Weights of a small GPT-style language model, trained from scratch on English Wikipedia.
Size: 10 layers, width 576, MLP 2304 GELU, vocabulary 13586, 47.8M parameters.
Architecture: RMSNorm before each block, no position embeddings, biases, tied embeddings, ALiBi, capped logits.
Training: a variant of Adam for these matrices, 1080M tokens, 8240 steps.
Each number is 50 + 12 x the weight over its row's rms, rounded and kept within 0 to 99. Layers, rows and columns count from 0. The size before them is the row's rms in percent of the matrix's.

# layer 3 MLP up, 2304x576, rms 0.0446, rows 1610-1620, columns 64-127
089:45 32 38 47 41 62 53 42 36 41 49 55 41 45 50 57 62 62 48 31 65 74 51 64 55 43 51 22 24 40 60 34 43 37 55 52 42 59 44 56 53 42 60 40 54 54 53 61 48 62 51 60 49 55 57 59 42 56 40 57 63 58 57 47
098:61 63 53 16 61 63 48 54 61 38 53 53 36 59 68 60 39 51 54 39 73 40 37 35 39 50 60 26 35 47 73 58 43 51 52 49 46 46 50 55 33 57 51 53 50 45 61 61 64 57 67 53 42 62 51 70 57 44 66 64 58 66 28 27
116:60 47 42 30 55 44 63 68 41 35 65 40 41 56 54 23 45 44 60 69 35 48 21 54 37 66 61 55 60 52 31 43 51 68 52 50 57 46 40 68 54 50 38 33 33 57 47 27 51 59 48 46 53 53 48 54 60 71 49 47 71 55 43 40
102:72 42 42 54 49 33 42 39 39 55 47 61 58 57 84 44 66 63 62 68 54 64 76 44 54 48 46 59 57 38 50 46 63 41 52 66 44 70 63 46 52 65 53 24 41 33 69 41 45 43 49 36 40 48 61 67 63 38 38 56 37 64 78 59
098:42 46 61 48 39 49 35 34 45 49 54 78 63 50 44 26 60 52 50 52 35 24 62 53 67 76 42 36 50 40 40 62 38 40 58 41 60 42 48 42 61 70 33 51 48 53 50 40 52 50 32 44 67 54 60 52 65 73 40 51 49 68 41 32
103:47 55 53 53 53 68 45 34 55 46 46 45 49 56 58 47 67 41 57 60 69 38 70 48 32 55 53 34 38 39 40 64 47 40 48 37 65 83 36 69 31 23 44 43 49 48 45 66 60 41 41 60 54 51 53 37 57 66 41 59 43 57 36 56
099:47 68 33 29 50 55 35 50 33 49 70 33 41 38 46 35 71 68 34 59 59 64 37 54 45 55 69 51 51 55 43 52 31 39 55 45 51 61 55 67 68 52 49 63 32 39 37 49 34 37 56 56 55 58 45 53 65 44 50 51 51 75 61 43
092:36 51 41 51 62 48 68 63 36 44 60 29 17 69 39 54 57 57 63 54 56 32 50 73 53 44 43 61 38 64 42 47 65 40 61 56 46 39 36 49 50 48 25 52 64 62 75 38 53 50 68 80 60 58 37 82 53 59 45 44 37 48 51 57
098:57 57 37 56 60 49 47 38 47 69 51 50 60 74 35 42 53 53 33 66 45 40 38 43 43 56 55 56 23 36 53 21 44 51 51 42 54 76 78 62 67 43 46 56 54 31 48 53 49 54 47 44 53 42 37 37 51 67 42 55 33 53 50 49
092:66 41 39 21 51 54 43 47 35 71 48 33 48 38 51 47 43 56 55 45 43 49 39 52 47 56 66 71 70 51 42 65 44 45 37 54 38 65 67 42 44 42 43 59 37 60 61 37 46 32 56 54 51 55 19 79 65 62 59 40 44 58 60 54
100:17 45 36 58 35 47 42 53 24 73 29 40 62 61 45 60 49 57 57 60 61 42 71 36 33 31 51 65 56 54 59 50 45 36 59 60 77 55 44 66 38 44 50 28 48 36 41 38 48 39 32 48 68 38 56 39 61 28 57 43 45 57 67 38
# layer 3 MLP down (transposed), 2304x576, rms 0.0548, rows 1610-1620, columns 64-127
088:74 62 43 54 61 63 25 52 61 34 44 66 71 47 62 56 42 39 36 43 60 47 64 65 51 68 55 45 38 79 39 73 41 51 51 76 54 50 66 67 36 51 36 44 57 39 41 69 50 49 49 51 42 25 47 45 24 38 72 61 44 47 47 52
084:62 62 44 48 47 69 60 77 56 62 58 41 54 62 59 46 85 79 53 64 45 45 59 58 57 57 46 43 52 55 56 58 43 68 45 30 41 39 51 68 60 61 48 61 65 43 55 48 56 54 54 47 68 27 56 65 32 36 52 55 49 56 69 56
130:36 42 67 46 49 64 39 40 53 44 44 45 35 36 38 57 54 58 50 44 49 53 46 51 56 44 72 66 46 49 51 46 35 54 61 56 27 55 51 47 51 47 50 54 29 54 61 56 55 52 67 52 52 53 38 57 63 58 49 36 43 45 59 58
104:77 49 50 54 48 42 51 69 60 53 59 73 55 65 64 42 55 45 51 21 62 40 45 49 57 45 28 73 31 44 50 56 51 45 53 32 41 49 54 66 56 43 59 30 79 70 70 64 76 54 32 33 74 45 40 67 43 55 42 34 59 25 44 37
097:48 47 37 42 43 46 49 55 58 40 53 56 38 63 42 16 51 59 53 48 60 36 58 61 41 53 61 64 56 36 51 38 63 31 49 77 50 58 62 41 44 62 53 49 44 61 49 43 61 50 45 69 36 46 36 56 66 37 33 44 48 45 67 41
104:54 54 48 29 59 72 49 58 40 46 34 49 59 29 70 48 41 38 64 54 58 63 28 71 46 46 70 44 53 35 59 34 35 54 33 42 72 57 62 66 61 71 45 30 66 46 41 49 65 54 42 59 39 45 46 56 40 43 53 61 43 55 42 61
087:60 55 55 47 51 49 48 56 43 62 48 38 51 57 73 61 50 56 52 48 64 56 40 53 63 61 51 47 64 47 71 41 57 49 43 52 56 53 41 54 55 37 56 47 56 39 43 47 48 58 52 53 35 57 47 37 46 46 46 50 52 57 46 52
087:49 43 45 38 60 43 35 26 46 64 62 52 37 38 62 32 57 41 44 43 46 45 44 53 32 50 53 48 51 34 77 45 70 47 46 74 45 53 57 51 46 37 70 68 53 40 43 41 47 42 49 43 60 46 53 44 71 59 31 58 73 53 48 51
089:66 21 50 66 45 44 31 45 35 57 57 46 60 73 54 46 51 51 62 61 46 38 58 55 38 44 47 52 59 27 43 43 61 45 55 40 69 45 63 41 59 64 46 33 63 28 49 48 58 35 46 42 29 60 28 47 43 75 60 66 54 39 45 51
099:63 56 53 69 74 49 49 63 39 62 71 55 61 48 46 90 30 54 47 39 68 52 57 56 34 48 36 45 58 42 31 47 47 76 35 38 58 46 40 41 52 67 49 56 51 59 30 68 46 32 56 48 47 43 58 59 25 21 52 67 58 64 37 44
100:54 67 36 60 57 43 55 53 46 51 32 51 42 29 50 70 48 40 47 30 50 56 50 19 66 46 48 54 54 40 54 47 45 38 46 48 53 26 43 52 48 45 59 49 47 98 52 73 46 34 37 57 48 57 36 58 48 39 52 52 33 55 47 42